config.yaml
n_layer: 13
d_model: 96
n_head: 3
n_kv_head: 1
head_dim: 32
d_mlp: 256
vocab_size: 12127
activation: "swiglu"
norm: "rmsnorm"
norm_place: "pre"
norm_eps: 1e-05
positions: "rope"
rope_base: 500000.0
rope_fraction: 1.0
qk_norm: true
attn_scale: 0.177
bias: "none"
tie_embeddings: false
parallel_block: false
extras: ["capped logits"]
init: "orth"
init_std_qkv: 0.0675
init_std_o: 0.0
init_std_up: 0.0675
init_std_down: 0.0
optimizer: "muon_variant"
lr: 0.0143
beta1: 0.9
weight_decay: 0.0057
lr_head: 0.0106
warmup_steps: 0
schedule: "wsd"
decay_fraction: 1.0
decay_shape: "pow"
final_lr_fraction: 0.0
batch_tokens: 16384
seq_len: 128
doc_mask: true
train_tokens: 134000000
steps: 8179
dataset: "wikipedia_en"
Each number is 128 + 32 x the weight over its row's rms, rounded and kept within 0 to 255. Layers, rows and columns count from 0. Numbers have three digits each. The size before them is the row's rms in percent of the matrix's.

# layer 3 MLP down (transposed), 256x96, rms 0.11, rows 67-85, columns 0-47
096:116173097125151118085126106130134156086119109201149124058145117107100102154174193127142141105086139143122151146138111106088163074107162121130086
106:092195076146150151104100113155073122126131159110107106131175173128173141158108205118109097108140119164120118114103176160141163085174166134062139
099:138157151135139166116176129148149088069146100115078023119123125179109147123100170131145104145141167115071147150140148105148136135112111118156169
101:124147104024115141144064160109146106137171069166130158130101063134149128148175144164134166132136168140144126086083146176144082151143080129124124
110:121119154138136095095164121152175155109154130192167146097175094101163120087097087163156097145191114148114121084077074138141142105145080121130117
090:129122053140107150118114051105192085170129141159142122108146128164176159148146191121084174180098206137079148134152098170094090130116143059188085
096:145098160110129173149121103125111178161096183090183122164148142111153075148139188117115167154130152115059153114136153188187138156178152108190131
106:086118178133203148130117127075154119156111238159167142127135107120157103102074109150079162091068136159180080115133129181138102130165126109083128
105:147141182109170132107099172198087085153142113154081133153169171123119123187123101168184138132116090126102117123098101101151123126112145115132136
107:157067127096151066106137144133114170082137185073179161130118170173205125196156113118120146134140203114119079140187127166168080174170108107122097
113:140105152149147129097142131147128166105171168162112094124162171117090134140090098128094131140154114100207168163067134122113102115153108086107134
091:068154210130135169121138109142072107124104113094162057093145148169124136143129104177088100097133128107089119097170154082134123093117072155156117
096:106085136121126134151127088094096064133121150124153095109162107099096111076119111116143119121156098096133094126136117190152184145101150179128071
102:156148097086103133060114173103140145149123104138079096085110148208107130151092129097168167112122106122105099150174104150127118147082121148080108
102:119098112077140148152144106179116113085130107139145082146077088082091114197103082112155071128145177186181171140082095076155193067091088126130080
102:143114132198118087091124081174128113143117056147095108064137094128184123139158088139133125186147101112110091147109124170147185100126093177122136
129:130137088118112125154158161173113118091167115165149122144120164146154084146112178143196108135124086191186136122132080140154146133103147077138099
100:116134139102158137152125160127103147153130128109112131097112155084085177132108109099165054069076103107110136117160110189045067207134072089101100
103:175155126118152159149096073140129104147148129123107163121118176185098133104138109132113104117198080122147221162080122040125128144110111140133140
# layer 3 MLP gate, 256x96, rms 0.201, rows 68-86, columns 0-47
105:156081195164114124095138127146151143074115126190182114171064096123082105085149076154163153160126141092084131119171131113139110216103127185134128
100:086104182090112194076187126135146096097123162120070120144139175068067107120120158132125163106148125095039086122148130097143101080133097097153140
106:106138118094096089121121207106116116170123050155090126175122098118122135159062084141107160091144079130091158139177172111128100096081162138135108
118:128134168133174120127185097076080172086182139135131132099135195096080161107125183177098121085134148135191141176164116074068111119097147084152152
096:156113065138091158142113094127156074097115142136151101162087193119114093174124138120109153133135132163089184166154151152159064095117198105148134
099:094084106104169098107193100113174131134122095144132073103122146082112144130143133177112115160140119116114088154178090166167080155183152068129137
105:124136207138188124129147102099144123134168182068087152135143121121141110092087155109121071098140157153190109119097098181152157134131122098099101
101:161102131089152109117201150125110110149115118094120087158195112164090138168167130195113138104137085154092125133132167140164129126113173135125160
111:170084105063145087119109150075126162122080136099151189130119182110112151137107069222103159121132132164090104107176198134150112125131160134086126
106:154084121066140094105146163101109123073169103129125106139148073139079156107127204093096144145103170140107103156123089129144085071142105080150146
096:138098138117144141085101146150065161158135125179159089064158152133121166163168103178073144092199160091111128097133146117113142207141156097119096
098:121121148110083160108112134076105153175131117139143088173104134156108119096139107148143129168174074086123133057195125148115170108171170197105095
097:129106171158159119124167106147115117084100105128173133142165123110104128054191131093111075171151184164120099135110113074138150134192164077205115
102:104126144077111151153136135144126111136137114120113075199092098117104144112133152111102078089110163145115134176087086173176222058128125109113124
099:133195159157096157088175090117104132182098122173184166107136102087143172125174192120106068155126124138207106108100151110140168093157059116133153
099:143118183134139151166088083097116084129078152084175135123109101141116123096161128157105167122169168132095109121109215143121131110133062155135167
097:104122133138147120193141130131076138120129159168124055117125075160129099115135140112215138134102118133108068115147170065108115052101130061105150
106:120132090164136111103108117167111116134116110125104098171117084120112093126171106126137110170131162152124098113198121068132146144136134066178108
104:180106150108068167101178109165150142126130181123235135127112135088089141096120145176120119167090107066155095094119183123163119116149153142133161
# layer 3 MLP up, 256x96, rms 0.198, rows 68-86, columns 0-47
109:150067188121132084140168142089134140112140142104199147158099093047156160079143097144127155141081173144088103139137125146129111170076136102212134
099:125114096137113108159163112091131117189087130151169164134155124122110098103105112106106151157097106112170125185130118145117102120128112161122075
099:093130174157131175190101107122114166093147147084092117113183164118147098071075108149151072130085127117202116175091100099168071084154136108091090
107:120153117126101115183165132107063132134168132082134172116110125096108086143154123074128118120116154061102131103135187136153119106175119143129188
096:104065172108125186138106138183127183158155163172091117179143131091117078129200154124134097149174133069175071108118136116167107113144115130103106
090:155088131126159129145126204213158098121151074168149138105086087115171091158133068106120088156138066117088093162145125109129073147143168143143107
106:076098100183108115090133166153079118107109155144115102088137137164119088173128098186188219096122083094124126178154102114121161126070120127121142
104:163124148160168150118185152126091146145115186095121131099118130117103109130202093113148182144104158137088127126126151198092177090088112162157064
108:047126100110178195113091141113106131145085071107077105166186079123061127105107123127140096150152102147112126168123127100146173055096101113158139
103:144146163117125122090092130147105123083106115099134119094119144122119108115120135128161061111160207086202106084117103151172141139164139134136107
087:120149148092119114145196088092205084128098124069139139162052136118142148083074139061175173149085141118107088144110147135071138074107087153111183
095:083140098122165125141101190156151225123097079170138079205139132185185153167119127147122142145108119122106148103134157191109107088129182136169098
091:134093159120129122147105106110128123113175176146175163098094148112090142173163123105143101148092144147110185070031145153097095111145133138096181
094:093082133182186076090162131143137061149147151122065149105208104115148099117128089105095150141132133089069199129112132115148086056138174071104101
102:145100152078117149142146181129127150134117206147154136180118091142166100120114152192103158109149101150141116161140088146206175093113123169189060
117:149111199129169143112092102066148142159070167104108127120107127132148169130129108077071121137112168082091120114139165116160134103145077120150158
101:128140146081155140179208139135138160105040112120134131072132130114146143128058118110142108136087183123100142154130105094083147086173165105129127
100:137140135109111158154082091180089160092136110149123058183120111139090103140142130130170106169146129123183146111131172086114099097110171114222150
104:076130122170190110156099108096130143085105152123077168103129192142122110129098116110108118123108121206103122156108121123149090109111127077132090